Weights of a small GPT-style language model, trained from scratch on English Wikipedia.
Architecture: LayerNorm before each block, attention and MLP in parallel.
Each number is 128 + 24 x the weight over its row's rms, rounded and kept within 0 to 255. Layers, rows and columns count from 0. Numbers have three digits each. The size before them is the row's rms in percent of the matrix's.

# v: layer 5 attention value, 320x160, rms 0.176, rows 71-95, columns 120-159
# o: layer 5 attention output (transposed), 320x160, rms 0.134, rows 71-95, columns 120-159
# q: layer 5 attention query, 320x160, rms 0.148, rows 96-100, columns 120-159
# k: layer 5 attention key, 320x160, rms 0.147, rows 96-100, columns 120-159
v71 100:083131116143132126129110112116132128142160083141143136156156126138087122147114146162164103111107087082166124128141089130
o71 094:164119127147143101107102125134105146107132177122116110117141114143086104106146124130117166106103155133144132128132138133
v72 092:140114136129109116140157139143137092124123112148130117121090161114157130116148131161100130154124116134090099114131116166
o72 097:099126093113165159082124134108103105110131130150101131112117090123154138146121116102115107089112094155104149128142127144
v73 098:106120146119179122129109102131158072099167093122152086152135132146149155207133159111153088101102118149141160106106084136
o73 101:156125122148122105121150096158136106084134137130069122174119149138106122132155083157122130153169100134129147112141148140
v74 098:120138109168160153108137096126147168093103091084092123127143086183153144105127108147159198153146142136113142128119135098
o74 097:134105136133102101138079112104125110098138144150167140076129142127127127134089153085124130130129110116117106132112110138
v75 100:117158146163119092143117132162117156145131175107088140126144092139141120149118181136156143145166115115128137120119107120
o75 098:132109132100179119156097098142148110141139100133191145164115155145111127114136099145134179105161142117129107125115104129
v76 105:112175064123135120144112150132130115133102100109125179113140165121146113119110109145120127155147122107134118094120145114
o76 105:134108133145148146159146152078123105129124067157108116110152137140120148140135144120133137123109114127148160095129130112
v77 101:129087093085116174119115156124104145109136164119114088111147087135161145120178142137081136132116145126125143149096122137
o77 100:106145113140132125149164133148160157109106111142123108106110137121166150169137114138139159169153119100114150105106145146
v78 102:109137105113099103088091141160145157113143136158119114141125049107162126148080127142120145116135158132121086134139122138
o78 101:118068165138172149150115125082125154142148090173099097122112143160134129130109114128138177119182111130149099113128136096
v79 094:151150157104124127174140112086143111145120128100145116107141138107105132125153124167105108148143153172106155157128140174
o79 097:105125136138125136131143117131123122120095131112087086142139135122115151104116133130144107085121113126101171134080148127
v80 104:109102135092159141155093104103108137138140134149157128108140129164096150131117140119106135174151132127067139179082058113
o80 098:127141123153135149140128131169118111139123115136114106114144101166165134118142136108111174102127153136115109148150170126
v81 093:137164128124151098116105116105130102109127156150102102132117166139099128110136140093102132113109124106101132158098125132
o81 090:105143138113114086168141152105131124135125140145134115096145091083157112143122094139152096107110083111135138088143115146
v82 105:156100112110137131127130142149100167132150115117110123150126121126131145120064132140151158124109105099121155151135129114
o82 107:167131141122107113121116072085116124137118105129134116067147098128100105129147082117140141148113138170153135144142101099
v83 105:148153082157158117120135120133143085114143109128149125124118139085121139132120102111135115146130119107081109136086168131
o83 098:119131183112107133150179113115105140110125106125109161125114115075117099112155145127090091106124155129112122118119134158
v84 100:180133138151125128113105141130158126100092094139126116131129142108130117159105094114143126151163110111068120148147102147
o84 092:096103113148115139120128128115113087132123131155153096122158099120158161136163125141117181088139120153183104133099127076
v85 092:129130124130117114131132122192090149134113127122118111130117163115085167091067113157177130169092180156116107110135087165
o85 098:139150127127149142093132140114149123088118101160173128121114124140145099084163135083098106098126151138130124172118151121
v86 095:120135128125102141081125112105103147129138131156093089103127182137152142168104154074119148100165098135117106131148126151
o86 095:126107149110137167136090122106132145157139124128103119099129104176142084102128121089151096122151180108130116117101093119
v87 096:123130134080106117120138134105121123135106096146115057159113149120151143115203128090157139129111132132144118104132127142
o87 093:148117120100156129120134133152107150138113129146127125148170138081110071110096078123122136171096131147114136157130150125
v88 088:130113149140086165131100079130124118117134194119141137163133111165097167122129128114174151138141142150171146126160122147
o88 091:139132143124158141133137138124150160177103138158119125160142100131128108113091098134093115132117112107130162113132106099
v89 096:117063108115114150087134154145106127111133116124123149131091141123127123123166129110133127089119122092120164127128130132
o89 096:148192104145164163121118108120096094165113125172119147119179141173118141145169130145098101128128104159081092131112116148
v90 095:119114075125125079116102110166109145095110116125132119133092125098175132099119092119139140134132135136141141126137078134
o90 099:106139150173133111139159160139139124128115174182173117120114122172112109137145096134102096115131150100115163139140123141
v91 097:107091111115065150158143158024146109156099107158173136156141099114132148134110145115143157138081110152098101158133110191
o91 096:120119112172083141132120168171109132130113143093106154160112115108141154137155126151153109158076121175177123117112153103
v92 102:119117128085147114148088114130122092131148135119128171152102092109101144162118133119143133141092121095159135135120095088
o92 095:123173097176178153129131094131143139116118151111145134078145140134162174090122119118167140138156148123147126087115123116
v93 095:155137118166129088077162125157183134122132127110150109127148150104122167150079102115153133136159118180154114131130133113
o93 099:155098145113125149120078157112130094149132109127125088096124136127128150149135128093169126100135121140133092145131123055
v94 102:127128126127105079149138117144128141083131132108102161123093138148133133102141133160194142156092136088091120136130152144
o94 104:115170126134115156157153121142104100136077114115149117134114146170127143126126134126121095106151114078110170153080131132
v95 095:137151144127189094097133132114113139162107101082159144146145130133134130089077151123160141154176115139129150116154091102
o95 097:131105109112139114147128101151134140134178126108138141120135133125113104141182127097153108096147125117119130136208135129
q96 070:122150115123155143138141112112099066130146145144104088122143144176122078148085083129066169128096130116131137164124172152
k96 068:165102143145179137135145169126118143107150093123098114127096093148132104159152181143126132139190143131153127117094154131
q97 063:148113075139155162145121107158085100107131113136120107123138154084115173113119127079141147149108124106122139152125151167
k97 065:141126153134154138149141116180093122177126103148141083135126133076117167070152159070138095073176127161115115089115093157
q98 054:138157114165123149127150107134114085164144075114134163134112099140108132109174118137165161145124164111156147111137163109
k98 072:154145134130108099170155117116073173092131133150138150110125125165118161144154188116117114121121123110117075158110184107
q99 083:134137114144128102119134063113123099128159160115133120104170126160184146117146156147133117134145180163162109143085151153
k99 083:115134139127215113167114156112152173154138108164145139135146137111148106120129172152141126091119159145117101132106131106
q100 076:127165113114091138114168091093107115124146132103119062153124100145147129112153146138170104129111160125177163139129145168
k100 084:179134123156180113135114116111141156164120131120144121121120163155163077085111121140130121101156165098129130120086110154